python train.py --d_mlp=640 --norm_place="pre" --init_std_qkv=0.0285
Each number is 50 + 12 x the weight over its row's rms, rounded and kept within 0 to 99. Layers, rows and columns count from 0. The size before them is the row's rms in percent of the matrix's.

# up: layer 9 MLP up, 640x160, rms 0.221, rows 362-404, columns 80-159
# down: layer 9 MLP down (transposed), 640x160, rms 0.082, rows 362-403, columns 80-159
up362 105:53 48 65 68 55 30 33 46 32 31 49 52 62 30 49 63 51 56 28 58 78 72 55 38 74 42 59 61 53 56 45 61 69 45 54 51 48 59 50 45 39 28 53 42 51 49 79 50 51 45 48 48 47 44 62 53 47 54 46 47 37 49 76 37 26 37 43 57 58 54 56 44 51 33 29 47 62 58 13 29
down362 105:32 50 30 29 57 68 48 24 10 53 50 64 33 34 36 54 67 51 43 40 66 47 38 58 34 26 52 55 57 49 62 68 27 40 65 38 57 63 61 49 48 60 49 48 58 32 68 53 62 50 46 42 50 62 43 61 51 50 46 77 57 51 60 42 64 45 50 31 54 48 45 62 61 41 57 41 38 46 40 52
up363 101:66 39 53 39 51 60 47 52 72 44 53 43 49 65 57 44 35 51 68 41 53 59 71 44 12 37 45 23 51 39 42 56 65 43 51 49 40 44 32 36 58 41 36 51 51 67 48 45 44 52 54 41 63 70 49 71 67 53 40 39 51 66 54 24 76 40 61 47 23 60 42 64 52 41 42 48 56 76 47 35
down363 102:49 44 37 55 59 43 63 37 53 34 40 50 56 57 42 66 53 61 46 63 57 38 43 49 60 52 47 51 50 23 49 56 49 38 50 45 49 49 19 44 48 38 55 52 50 60 33 47 42 72 58 42 41 33 47 48 32 35 51 60 48 52 50 52 66 65 45 69 58 53 49 44 56 47 59 53 59 33 33 60
up364 096:53 51 43 52 50 64 52 61 39 51 40 62 46 45 14 40 48 59 57 75 54 43 50 54 48 33 52 38 48 37 44 38 36 39 59 24 44 40 58 51 54 22 45 52 47 59 42 46 69 48 53 67 34 52 46 48 50 53 67 83 61 26 48 57 50 74 41 31 61 43 56 68 56 68 60 43 64 60 39 44
down364 098:54 45 52 32 55 48 36 76 52 26 22 34 69 32 45 44 66 44 59 61 37 59 45 42 38 42 72 42 53 44 39 47 62 56 52 46 55 63 67 61 50 45 45 58 43 35 43 52 37 34 50 41 34 85 48 57 67 62 60 62 69 48 58 47 40 58 42 52 35 56 68 79 51 84 55 48 55 66 49 55
up365 100:48 72 49 47 45 78 69 40 60 65 54 39 36 55 45 39 45 65 13 48 54 45 41 48 40 49 47 17 37 70 57 51 21 36 48 34 34 54 49 67 28 53 33 37 78 69 68 33 50 57 63 43 60 52 37 44 50 57 46 54 59 69 62 62 61 53 61 54 49 52 52 53 50 52 44 60 36 52 33 45
down365 104:34 42 34 56 53 39 41 37 42 70 51 50 26 31 41 69 68 63 40 40 76 50 46 54 56 24 41 43 32 51 35 39 45 71 24 36 52 51 56 61 58 41 59 53 33 58 52 41 35 54 50 42 60 45 40 52 49 45 56 60 41 74 58 55 52 47 53 36 63 40 55 64 72 63 62 44 38 49 73 59
up366 106:55 61 63 52 44 58 54 72 53 68 43 33 67 62 62 66 52 53 28 45 36 40 46 41 46 46 65 64 65 48 47 58 41 61 40 68 61 21 49 61 48 50 55 49 44 39 53 37 62 20 65 25 60 55 46 43 58 59 33 38 66 61 43 45 34 33 24 70 36 61 64 58 61 49 73 43 35 65 36 28
down366 112:39 47 50 52 53 40 58 53 46 58 51 60 56 28 34 50 68 56 20 33 45 55 44 51 48 50 58 40 31 47 40 35 46 66 60 58 53 55 39 50 54 41 35 56 53 45 39 59 65 50 72 39 35 54 49 49 53 53 58 29 42 60 46 50 46 56 62 24 50 46 64 45 57 49 84 68 60 35 61 45
up367 097:44 67 65 47 52 54 66 57 49 65 38 37 37 33 74 38 42 47 50 77 50 47 62 19 40 47 64 61 45 54 44 43 58 51 42 53 43 41 35 37 43 58 64 72 56 56 74 53 51 62 44 65 54 58 47 61 49 37 54 52 52 63 40 45 51 53 41 31 71 71 71 42 61 46 53 64 50 41 46 39
down367 089:18 64 36 62 57 29 53 48 42 54 39 60 37 45 56 50 56 43 70 49 59 57 53 71 61 51 41 45 57 60 60 47 30 40 64 51 64 64 38 35 48 64 34 58 35 60 45 45 47 30 57 39 49 44 30 39 52 65 45 48 65 67 37 49 66 36 52 47 43 54 45 41 41 47 58 40 73 49 64 66
up368 098:56 53 45 68 46 69 36 58 48 58 70 46 50 53 52 51 57 43 45 56 37 53 34 57 39 57 45 55 27 34 41 65 27 65 50 55 48 46 52 48 49 35 52 47 64 78 52 61 46 30 42 51 72 45 55 54 42 47 35 56 58 39 69 53 46 44 41 64 37 40 50 35 59 58 52 55 49 38 46 63
down368 102:77 41 35 47 37 38 36 49 51 37 71 24 65 62 29 53 32 47 39 46 61 46 55 41 45 46 41 53 68 48 57 53 61 41 45 65 46 36 49 45 51 66 34 44 38 54 43 54 60 52 43 44 48 34 52 55 58 54 42 38 64 43 51 41 50 44 42 68 71 32 29 50 45 54 48 54 53 50 54 35
up369 105:73 48 32 53 50 37 50 43 21 59 44 59 51 41 57 58 39 45 36 50 60 28 39 44 65 58 37 41 43 64 45 43 79 50 51 47 47 54 48 69 43 26 62 58 59 51 52 63 59 81 52 45 25 43 42 50 64 56 56 14 49 49 43 47 40 64 51 64 49 73 41 42 47 44 48 40 32 44 52 32
down369 100:44 42 45 62 61 57 59 53 36 52 56 40 53 48 22 47 43 64 71 33 57 68 37 58 69 53 61 62 50 36 30 49 41 56 59 66 40 42 49 41 38 51 35 32 57 44 64 47 47 48 36 63 38 45 56 37 29 49 29 66 47 43 34 58 42 58 63 60 53 43 62 53 47 59 29 41 57 67 70 53
up370 098:65 47 49 45 46 51 70 65 45 46 26 65 65 55 41 40 25 25 44 68 34 54 29 55 68 50 55 48 46 44 51 61 50 23 44 25 51 48 44 61 59 52 43 48 70 57 68 69 42 52 41 52 36 45 36 48 48 44 44 34 17 57 55 64 52 50 50 62 46 61 35 58 56 64 36 49 49 47 37 60
down370 094:47 55 45 43 52 50 16 53 36 46 50 51 69 61 47 41 41 32 55 38 49 56 41 38 50 53 41 56 68 48 62 53 49 52 37 58 37 55 55 38 37 51 63 31 24 57 44 47 27 54 51 45 38 44 39 53 74 36 41 71 64 55 65 51 56 48 64 65 45 49 34 24 56 40 45 44 58 45 63 62
up371 098:30 48 48 38 33 42 68 44 72 48 34 38 45 58 45 40 61 50 36 49 58 54 45 39 51 46 55 31 70 61 39 24 49 49 51 57 57 38 60 73 46 69 67 50 37 45 52 63 48 55 40 46 39 45 47 49 47 50 44 43 72 58 36 57 34 52 49 56 74 38 39 50 38 61 58 60 46 56 75 47
down371 092:45 35 49 73 37 50 42 72 57 36 53 69 29 22 42 52 52 70 52 67 59 55 60 51 44 50 51 54 61 31 59 45 50 58 54 31 70 44 62 39 37 56 43 34 53 48 61 50 45 69 40 50 49 82 49 61 51 50 51 56 72 47 52 59 50 52 45 42 60 51 52 61 44 61 55 52 53 50 32 26
up372 109:51 50 42 59 36 29 66 37 33 34 52 36 57 38 46 46 30 63 41 40 56 57 58 45 47 69 57 59 32 57 68 43 37 54 72 34 33 36 54 50 54 48 32 40 48 65 46 61 50 59 57 54 43 59 41 50 75 56 23 59 60 59 46 52 51 58 48 54 56 43 35 42 50 62 28 50 67 48 40 43
down372 100:49 52 19 56 44 62 33 49 57 68 57 63 41 56 44 28 56 55 32 64 31 55 39 72 61 44 60 59 53 41 51 62 42 56 44 55 68 57 53 29 65 52 50 26 39 52 49 39 57 37 30 46 53 51 52 26 25 57 61 65 40 51 40 16 62 30 38 34 51 52 69 57 55 46 34 39 39 53 58 61
up373 096:48 55 54 59 45 69 54 66 56 38 67 66 34 39 33 57 57 33 54 59 56 43 52 55 52 50 56 66 65 31 42 60 47 49 35 34 70 60 66 55 38 41 52 53 66 73 53 34 39 45 48 29 40 56 45 49 43 72 59 40 54 75 43 60 64 75 49 62 59 52 57 51 52 50 19 66 77 54 53 42
down373 103:49 34 60 73 43 62 65 63 66 58 53 39 50 73 65 41 46 67 42 48 62 56 55 58 56 42 55 57 59 53 51 42 51 46 51 41 53 63 58 39 57 38 47 35 47 53 46 65 32 41 46 45 29 53 38 33 56 38 58 44 58 62 69 29 38 39 51 42 53 54 52 42 35 53 52 48 54 39 36 62
up374 090:53 45 47 59 55 43 43 53 62 53 53 65 45 56 55 53 53 47 47 52 46 52 44 45 41 38 63 51 53 69 60 49 45 39 39 48 36 51 52 40 60 49 77 32 57 61 36 39 63 54 56 56 39 58 52 61 42 61 47 42 51 57 53 53 45 20 35 60 19 49 50 68 53 51 40 70 29 66 52 44
down374 096:54 54 26 29 18 48 47 53 51 40 48 51 48 54 49 61 40 57 48 54 47 67 67 66 53 47 59 56 42 59 46 34 50 62 53 64 45 63 66 86 52 57 55 53 36 48 48 71 54 43 36 50 46 57 52 66 30 39 48 64 52 61 40 41 41 35 48 66 69 50 56 50 45 46 46 34 32 70 47 51
up375 100:58 62 49 48 51 53 34 46 72 70 46 49 53 39 73 52 54 50 52 60 44 48 42 49 60 41 33 78 29 50 42 38 52 52 55 47 44 44 60 35 28 49 57 52 54 68 49 70 33 58 33 84 50 45 52 44 73 67 50 43 44 45 38 33 47 25 47 51 42 53 33 56 57 24 60 53 47 59 50 46
down375 091:63 34 34 56 49 53 53 52 51 57 51 49 53 55 59 37 60 44 45 61 44 47 50 48 52 53 46 61 39 29 32 74 48 20 62 34 31 75 50 44 48 59 63 34 53 59 43 40 59 51 49 43 39 59 53 53 84 52 73 46 40 29 45 33 54 33 36 39 68 32 49 63 68 40 48 57 43 54 42 38
up376 102:46 67 74 52 34 44 62 31 67 51 51 37 69 62 47 57 54 51 29 72 37 44 67 50 40 65 55 22 57 75 71 52 48 53 32 50 59 62 40 45 44 29 47 51 49 44 38 46 63 62 59 58 46 52 45 52 32 52 19 55 51 42 54 43 49 42 54 29 48 38 47 56 59 50 43 56 55 25 60 61
down376 101:60 81 34 53 35 41 40 44 61 72 44 55 48 36 61 53 65 72 59 47 47 39 60 29 62 36 42 56 44 51 42 59 60 62 35 62 31 36 44 59 52 48 68 53 36 29 31 41 46 64 37 37 51 60 45 49 44 68 50 53 37 41 66 44 51 46 35 50 44 28 44 43 43 48 57 66 70 46 54 39
up377 107:54 60 54 31 61 50 42 49 39 39 63 34 52 46 50 55 61 63 64 19 82 59 58 64 38 63 37 76 49 60 39 55 49 51 66 52 70 25 43 45 49 43 45 60 70 72 46 59 55 62 43 40 59 50 67 57 63 56 49 49 60 42 58 42 43 39 62 66 55 63 44 60 60 41 63 41 70 54 43 30
down377 106:60 55 63 53 44 55 67 63 37 50 66 53 71 54 48 51 39 46 66 59 51 55 49 41 59 37 54 60 54 43 35 34 71 21 50 45 48 66 52 38 48 35 55 46 56 51 41 54 47 38 48 47 58 25 61 57 42 60 36 63 42 55 34 53 49 53 36 66 39 40 56 47 56 43 28 44 55 20 55 32
up378 092:24 88 46 62 67 55 62 46 55 40 33 62 58 33 43 35 57 23 44 38 43 52 35 55 38 61 80 26 40 62 48 40 43 54 48 37 41 60 56 65 63 46 58 35 39 46 38 37 60 34 22 43 44 63 66 68 50 43 41 46 65 41 37 30 46 55 61 38 63 69 33 50 46 47 65 57 63 44 39 77
down378 098:48 47 45 43 28 68 53 48 63 53 40 53 63 80 62 57 60 34 40 61 54 27 55 33 52 42 49 61 66 52 42 53 47 12 63 58 57 41 42 43 43 66 54 50 54 48 55 74 37 39 53 51 38 32 68 51 62 45 59 62 48 63 57 47 53 54 70 81 67 47 50 34 39 56 45 41 59 44 45 49
up379 095:36 60 63 45 73 41 60 24 58 27 43 49 47 49 71 39 54 51 56 44 53 66 42 82 40 30 32 51 56 42 49 57 55 60 54 50 31 63 65 35 57 47 50 32 55 46 50 46 55 59 38 55 63 59 36 60 40 34 32 45 41 58 71 45 62 50 21 42 61 24 47 66 46 31 31 49 34 39 30 45
down379 098:33 45 71 26 53 55 47 29 72 49 38 26 45 58 60 61 50 46 54 40 54 56 41 29 46 43 44 67 36 45 58 61 42 50 62 57 35 51 60 36 30 43 69 58 46 55 46 50 51 45 68 50 63 65 56 63 35 62 60 55 55 58 57 63 64 48 49 33 66 42 49 23 42 71 62 32 50 44 32 41
up380 114:37 56 68 32 45 53 39 42 91 34 51 51 37 46 50 59 53 34 70 68 66 58 61 45 50 32 63 36 45 49 38 57 26 38 53 29 29 49 52 65 54 27 43 78 40 60 52 47 44 64 56 37 52 74 53 45 65 43 49 36 79 52 67 52 64 65 55 45 38 41 48 47 52 45 54 66 58 35 48 44
down380 129:35 46 53 34 52 62 73 61 72 41 32 50 40 55 38 51 67 34 55 55 37 57 35 49 40 29 52 34 36 59 46 52 60 50 50 43 56 63 53 53 39 58 34 50 28 38 47 25 40 50 59 43 54 71 66 29 41 51 42 55 76 53 70 42 33 40 60 45 46 51 59 49 50 38 67 45 71 70 52 46
up381 104:67 65 59 57 81 38 34 49 60 53 47 53 42 30 55 64 25 34 46 68 31 36 48 47 50 28 60 44 64 69 62 46 28 59 52 56 62 52 60 48 37 57 35 40 49 53 64 47 62 49 55 60 45 52 57 31 47 48 37 26 61 72 59 53 26 43 21 52 38 45 38 52 60 56 64 44 52 41 40 53
down381 109:52 36 29 42 43 55 53 44 41 44 51 66 51 47 61 64 40 50 54 42 53 37 47 43 67 38 57 62 56 58 29 47 54 33 44 56 63 66 52 75 28 34 55 45 30 50 56 31 43 58 42 53 39 51 58 50 55 63 43 47 62 60 48 44 49 44 50 50 47 43 56 58 56 36 60 19 67 41 40 64
up382 109:53 59 69 34 39 62 42 37 46 33 31 46 51 40 33 50 55 57 74 44 42 61 54 62 34 35 65 63 47 42 54 63 59 40 37 55 50 44 48 62 77 37 62 65 85 70 32 56 63 43 34 61 67 56 53 53 55 50 53 36 51 43 75 50 59 58 41 48 44 72 50 59 58 31 56 43 43 57 57 45
down382 102:59 51 45 49 35 25 57 57 48 60 24 26 54 44 38 80 59 42 50 51 38 63 68 56 55 71 55 65 38 54 54 55 39 57 46 66 33 63 66 36 49 45 50 22 42 46 54 35 52 57 59 33 24 45 60 54 35 47 48 54 16 68 53 71 39 56 60 55 50 49 54 55 45 47 52 45 57 38 57 75
up383 093:40 55 46 45 53 68 53 63 68 29 43 46 51 59 30 38 31 63 29 42 65 35 49 56 12 77 38 31 50 64 72 49 49 28 64 53 49 48 56 79 51 67 59 58 61 60 53 22 66 67 56 51 39 49 54 53 58 52 42 52 57 67 56 45 56 45 46 57 54 63 65 55 46 56 39 50 57 57 58 41
down383 089:21 47 50 68 50 42 57 77 43 34 37 60 33 41 55 35 42 59 64 54 52 65 42 49 61 41 56 38 50 48 69 49 45 22 58 50 54 51 54 72 65 61 49 50 42 46 54 33 54 62 42 39 43 64 67 45 48 15 41 14 30 54 57 51 30 46 50 60 58 60 69 44 36 43 39 40 76 42 62 53
up384 101:71 53 16 56 45 54 67 75 72 56 46 64 56 46 39 56 49 25 55 33 46 37 41 61 47 77 30 52 40 61 69 38 33 52 54 60 42 49 52 69 59 48 34 49 57 67 40 46 59 60 71 55 35 50 47 52 39 79 54 49 60 45 63 27 50 47 46 60 55 46 60 50 66 54 54 56 42 59 43 53
down384 099:55 54 57 53 53 48 50 38 43 53 50 34 43 56 61 35 36 65 55 17 65 63 53 44 55 52 39 79 55 67 28 49 54 49 46 51 63 78 29 35 36 42 23 37 30 56 52 43 76 71 59 49 51 63 41 56 66 44 36 63 75 56 60 55 28 67 65 75 51 58 62 40 48 58 51 63 45 39 49 57
up385 104:51 66 65 25 80 51 40 37 34 68 27 54 41 57 69 42 59 65 40 53 33 60 44 40 49 51 52 34 54 37 54 47 63 68 55 27 52 59 49 69 62 42 65 47 66 48 68 52 51 53 42 50 42 47 50 44 46 60 37 50 51 47 49 72 50 48 42 46 65 62 29 36 47 42 48 73 47 55 51 65
down385 104:56 57 58 46 47 73 66 58 62 42 57 57 53 66 61 43 56 49 52 47 53 46 55 52 50 69 24 65 56 54 34 69 60 54 48 44 49 38 41 38 72 67 45 47 56 72 43 35 54 70 34 50 47 42 33 31 57 29 33 49 19 43 50 50 42 49 61 68 52 40 56 49 72 41 37 49 47 56 59 55
up386 103:32 28 58 65 45 41 37 56 49 58 29 33 44 46 34 35 50 56 65 36 63 43 50 36 56 64 49 51 60 64 27 62 36 60 42 47 52 78 43 74 46 56 60 47 35 62 36 25 62 38 66 62 32 70 51 57 71 41 73 62 47 38 61 61 59 59 54 50 52 55 54 55 69 69 34 55 60 60 41 64
down386 094:59 61 56 47 63 40 42 57 55 45 45 66 54 64 38 36 35 35 51 55 35 44 61 58 33 52 41 62 52 32 61 38 68 52 43 58 73 44 50 32 50 69 36 46 69 57 34 64 51 37 40 42 55 37 41 35 54 55 57 44 62 52 41 38 44 64 48 53 58 44 52 58 68 70 61 46 39 56 44 45
up387 106:47 62 70 56 51 45 57 47 53 58 70 52 56 47 49 52 40 22 43 40 57 37 36 50 42 44 45 63 27 55 32 52 47 68 41 29 27 42 89 59 48 42 74 59 29 65 38 44 57 56 61 50 48 55 38 61 71 59 45 57 57 64 41 42 49 57 69 46 47 55 65 64 52 78 43 44 50 61 52 63
down387 108:39 43 37 48 59 55 48 59 62 41 57 54 50 62 40 44 41 38 54 54 46 42 52 55 64 35 53 51 46 56 26 63 62 50 59 34 45 56 22 58 35 74 49 48 59 69 44 31 67 62 46 40 49 48 48 43 24 49 55 67 73 62 37 51 58 55 72 36 44 64 53 45 50 49 55 39 23 56 46 49
up388 102:49 41 50 56 56 37 48 42 41 45 41 32 44 34 36 50 47 54 68 45 59 51 44 32 62 47 49 22 60 70 51 68 54 38 76 39 45 54 58 40 37 38 68 47 40 59 80 53 51 56 51 39 38 63 41 37 60 37 59 29 54 56 46 66 78 60 47 52 43 59 52 58 48 52 40 53 32 51 50 50
down388 102:45 45 48 51 62 33 44 67 49 50 47 55 34 59 28 52 38 51 51 61 57 20 55 51 56 53 66 31 56 54 62 79 37 51 57 43 47 72 67 57 55 33 24 31 58 53 61 59 44 52 46 46 57 53 56 42 49 44 66 48 51 62 52 32 65 32 51 50 46 14 47 40 59 55 25 53 55 65 43 39
up389 101:28 49 65 55 49 42 52 49 39 45 33 45 41 50 70 41 49 57 48 61 59 71 61 43 33 54 55 38 45 64 72 50 41 37 40 51 47 62 44 66 53 52 64 59 41 41 38 75 47 63 43 56 33 44 56 62 51 08 53 48 57 62 50 48 51 36 44 56 64 60 50 53 65 44 53 56 51 34 50 40
down389 110:25 41 50 56 44 74 58 61 55 45 59 41 67 57 52 42 51 44 57 54 50 38 47 59 32 62 24 48 47 44 72 71 28 43 71 24 42 33 53 42 32 32 67 36 47 34 42 60 65 65 47 66 41 52 34 46 35 60 65 68 51 47 37 43 48 37 62 60 45 53 58 52 68 82 69 48 58 59 61 44
up390 100:46 26 49 66 48 53 20 28 35 62 37 36 62 34 54 64 50 63 48 52 50 55 64 50 63 45 59 61 55 43 64 57 55 59 57 60 58 51 58 34 49 21 67 36 49 45 50 40 54 43 35 45 47 65 46 38 42 51 45 44 40 63 45 44 42 62 48 43 64 57 55 37 44 59 32 63 46 34 52 45
down390 110:61 59 47 51 41 38 72 60 64 70 38 52 28 52 39 37 51 44 49 53 51 54 41 50 33 56 35 57 59 43 43 41 41 36 53 50 47 56 65 50 53 57 33 50 49 45 36 65 33 63 34 54 58 64 48 69 30 32 52 74 64 35 41 66 53 41 55 53 39 44 48 47 37 29 48 53 73 54 39 61
up391 100:63 55 28 63 77 51 56 42 55 48 50 46 48 37 25 73 43 34 57 40 64 35 51 53 62 63 49 31 51 56 43 74 38 40 36 41 46 44 44 47 53 24 41 66 48 30 51 71 39 48 45 46 63 66 46 50 61 32 42 33 74 61 51 40 44 42 58 49 56 65 51 70 35 53 54 47 49 55 75 49
down391 104:51 35 55 46 64 76 43 63 55 55 51 66 58 55 72 36 32 43 78 44 54 64 50 49 62 47 49 62 39 46 46 45 37 57 58 63 38 53 50 52 65 68 40 57 60 49 57 60 43 58 45 33 38 38 45 68 34 33 71 59 38 29 35 44 59 46 67 77 57 33 61 51 59 30 49 42 47 41 39 39
up392 094:38 48 56 57 46 30 61 40 63 47 16 37 48 60 49 52 39 35 66 59 58 58 44 62 54 64 50 49 58 50 47 63 58 51 64 39 47 29 57 37 44 71 54 42 61 47 60 62 75 50 57 48 47 58 39 72 53 48 40 37 55 57 46 70 36 52 62 42 54 47 44 47 43 55 51 35 39 43 31 47
down392 098:55 49 40 46 56 44 47 40 82 36 40 38 21 45 43 40 69 27 52 70 38 55 31 35 48 46 46 47 60 52 55 35 42 51 52 67 64 54 40 56 42 64 70 49 49 44 63 55 61 43 64 36 68 40 79 52 33 54 52 46 49 42 72 54 31 52 33 48 63 34 62 28 68 61 47 43 47 37 36 59
up393 102:48 49 36 69 54 49 40 47 54 73 51 62 53 32 39 29 70 61 45 63 59 63 56 38 62 21 32 53 28 66 54 75 49 48 50 50 46 71 50 58 42 28 52 57 67 46 35 44 54 62 50 42 57 46 56 62 68 34 52 26 40 39 36 59 34 49 68 63 44 48 51 45 40 61 35 50 34 74 55 36
down393 103:39 52 49 60 31 56 48 50 30 46 48 52 45 66 38 42 51 45 52 53 32 57 36 50 50 50 45 36 70 55 64 50 60 63 58 47 68 71 52 43 53 49 56 68 54 33 79 31 66 65 78 63 53 43 72 41 39 55 64 51 66 65 51 63 48 59 48 43 47 52 49 49 50 41 46 38 51 36 68 54
up394 096:45 57 43 43 42 47 79 56 62 57 50 26 34 62 53 49 66 63 49 24 51 32 65 40 54 44 48 51 46 60 31 48 46 59 36 40 33 28 48 53 35 45 47 35 51 63 46 46 52 26 64 66 71 59 45 45 46 57 52 57 50 68 51 53 44 52 61 36 35 56 40 47 24 54 64 73 69 83 52 54
down394 093:38 58 74 62 40 39 54 56 36 47 44 52 45 43 47 26 72 70 54 38 39 71 43 35 69 53 44 55 35 50 48 63 60 41 43 64 40 36 51 55 41 62 48 51 64 36 59 46 35 47 47 38 59 25 72 35 71 67 48 54 35 64 49 48 39 63 45 73 49 48 64 44 42 53 65 29 39 57 43 56
up395 099:46 54 40 71 41 25 45 21 39 36 58 73 37 35 33 66 44 51 46 65 44 60 54 53 57 73 38 49 61 49 51 58 52 71 40 29 51 75 71 47 46 57 49 60 82 52 38 43 40 43 45 50 51 43 44 41 37 64 54 54 72 39 59 57 46 56 38 41 72 63 36 53 32 32 55 48 53 42 31 60
down395 103:41 38 30 46 30 58 56 62 82 76 49 49 32 54 52 61 74 53 52 66 49 47 47 70 48 42 61 31 29 43 27 63 59 58 40 35 46 53 76 46 43 51 78 43 42 40 41 47 45 35 47 30 48 41 80 48 38 36 55 47 27 56 57 49 53 64 46 33 33 69 52 50 56 52 33 56 56 55 28 51
up396 092:47 55 52 67 37 54 53 39 50 42 42 33 48 50 20 42 56 65 43 67 63 52 34 61 49 54 51 54 49 55 31 35 55 25 45 60 60 54 56 57 55 48 14 35 18 60 43 66 48 52 26 49 51 40 46 62 57 51 60 46 58 63 57 29 52 58 67 60 67 44 56 62 54 76 30 41 41 67 44 50
down396 091:64 78 65 38 35 41 52 62 46 47 65 84 68 35 65 47 51 49 36 51 53 55 32 43 56 45 64 29 45 53 50 71 58 37 39 42 44 71 39 61 53 45 79 73 59 57 51 58 51 59 63 66 39 61 46 56 42 22 52 50 40 31 31 53 49 48 51 43 53 41 65 39 47 60 59 33 45 30 45 38
up397 096:32 49 56 54 65 51 46 36 45 27 50 51 47 45 38 43 52 33 45 39 52 37 60 28 49 58 42 72 45 53 29 53 42 74 39 51 35 35 38 34 58 53 64 63 54 53 43 08 32 74 57 32 63 61 37 72 69 58 57 60 64 81 63 71 53 58 48 50 31 72 55 37 54 55 57 71 44 43 58 56
down397 107:29 52 43 64 42 59 58 50 72 50 57 39 45 46 47 64 50 42 52 55 55 59 61 36 42 53 59 48 50 41 64 51 27 27 65 34 40 49 29 60 36 37 36 62 42 47 53 52 46 52 27 66 32 34 48 50 51 59 52 69 46 48 56 59 69 64 56 65 43 33 48 59 54 72 44 49 66 47 37 75
up398 099:43 58 48 42 44 35 64 52 50 36 76 24 51 64 36 47 55 56 54 29 49 61 53 44 44 69 52 59 63 61 47 64 54 68 62 66 37 54 62 46 62 50 52 49 51 64 66 40 54 47 23 57 43 41 53 35 79 43 38 50 52 36 49 33 64 60 42 72 57 63 41 26 50 39 44 42 73 55 52 42
down398 081:50 53 45 48 51 40 54 67 46 58 52 45 50 49 60 57 37 46 67 48 71 43 59 44 33 33 46 49 14 40 57 57 48 31 48 64 55 37 66 62 40 43 62 42 33 66 24 40 47 34 61 56 27 38 57 20 47 55 65 36 50 71 22 56 47 42 50 57 30 58 53 51 56 67 63 43 52 35 40 45
up399 104:59 31 49 48 24 35 63 31 63 40 51 69 45 45 57 54 36 45 53 46 56 54 29 48 37 36 68 61 71 58 38 45 44 42 50 50 59 52 42 52 41 59 38 66 38 70 51 31 51 30 48 50 67 39 59 39 49 36 64 48 67 46 64 55 60 66 65 57 59 57 39 38 60 70 44 49 60 41 75 42
down399 100:52 48 39 47 43 55 67 29 61 66 49 49 56 81 47 53 44 48 46 42 55 58 43 41 47 44 74 62 47 49 38 57 43 39 52 68 49 53 60 33 63 48 56 34 40 59 57 75 46 47 45 51 50 72 70 39 48 40 46 48 68 41 32 53 68 59 76 43 36 41 54 55 59 38 44 25 63 49 54 49
up400 100:56 69 57 49 55 55 58 44 51 55 60 42 47 34 48 61 69 31 55 45 53 68 53 28 36 26 55 39 63 50 39 40 56 47 49 60 47 36 63 54 77 46 44 55 59 33 43 28 63 47 49 45 38 71 46 47 42 51 50 51 45 60 53 71 39 79 63 51 41 60 62 56 61 31 62 27 57 42 32 55
down400 098:46 46 50 51 53 49 48 50 54 52 52 51 67 64 58 53 50 58 45 47 40 65 44 85 32 51 58 45 40 65 50 17 50 32 54 48 38 51 46 33 54 76 58 65 62 43 65 66 39 45 72 65 67 50 57 75 55 48 64 50 55 56 55 68 39 36 54 74 60 39 48 36 55 49 39 44 55 29 44 60
up401 100:43 64 62 46 43 33 41 50 31 38 51 40 40 29 52 39 61 64 36 47 70 87 47 45 44 85 61 66 47 47 70 75 37 61 45 46 60 43 48 59 57 31 51 56 52 41 57 39 49 43 47 53 39 63 39 63 69 58 24 49 54 67 48 33 55 56 49 65 50 49 52 59 52 52 56 58 54 48 44 66
down401 094:63 45 37 55 39 58 51 55 68 53 52 55 51 57 54 37 45 29 33 45 30 51 30 33 19 64 69 64 52 30 42 45 35 48 54 57 42 61 45 58 60 51 53 46 56 41 70 51 47 65 37 49 50 37 43 50 51 39 50 31 40 71 69 52 60 28 48 54 64 59 51 46 59 48 40 67 68 57 56 48
up402 101:53 49 50 48 58 35 33 49 56 37 73 59 65 47 50 53 78 69 25 64 35 52 50 50 36 68 50 56 49 38 61 52 34 65 48 50 35 55 58 23 41 58 29 53 63 80 55 17 42 45 39 44 55 43 45 55 45 52 64 43 61 41 47 45 42 53 47 66 64 50 55 48 30 53 16 58 57 60 48 37
down402 100:78 49 46 67 67 55 53 79 61 55 41 37 42 60 40 59 44 59 82 48 52 53 80 58 46 56 65 43 56 45 43 50 54 36 51 63 30 56 86 66 69 53 53 41 51 35 57 65 50 40 11 43 48 57 49 52 69 49 34 43 55 43 58 66 41 26 47 46 71 58 43 49 46 47 47 49 49 35 54 40
up403 094:53 60 42 45 49 47 49 51 48 55 60 79 44 58 40 40 48 41 25 65 48 68 44 66 28 69 66 45 57 41 50 58 57 49 28 45 27 65 45 58 36 23 69 61 60 46 56 55 45 41 62 53 54 59 40 62 47 40 62 40 56 44 45 59 45 50 47 47 20 53 59 54 66 42 56 59 19 46 46 46
down403 092:61 26 49 55 53 61 55 45 58 59 55 36 47 59 59 63 40 36 52 33 40 40 71 32 76 50 55 53 58 53 38 62 54 65 42 41 63 56 28 55 51 58 51 78 49 58 42 46 55 28 48 57 44 51 74 31 34 43 54 52 79 41 47 48 63 49 40 77 64 45 30 49 45 46 53 51 56 51 66 71
up404 095:40 32 49 41 63 57 49 32 57 43 51 52 68 32 31 45 56 68 54 37 69 44 51 49 57 61 51 50 73 64 48 67 25 67 52 48 72 53 38 59 44 47 46 53 44 61 53 45 63 50 63 47 54 39 37 51 33 68 19 30 38 49 56 58 41 38 59 68 40 55 52 57 41 52 33 56 50 39 49 30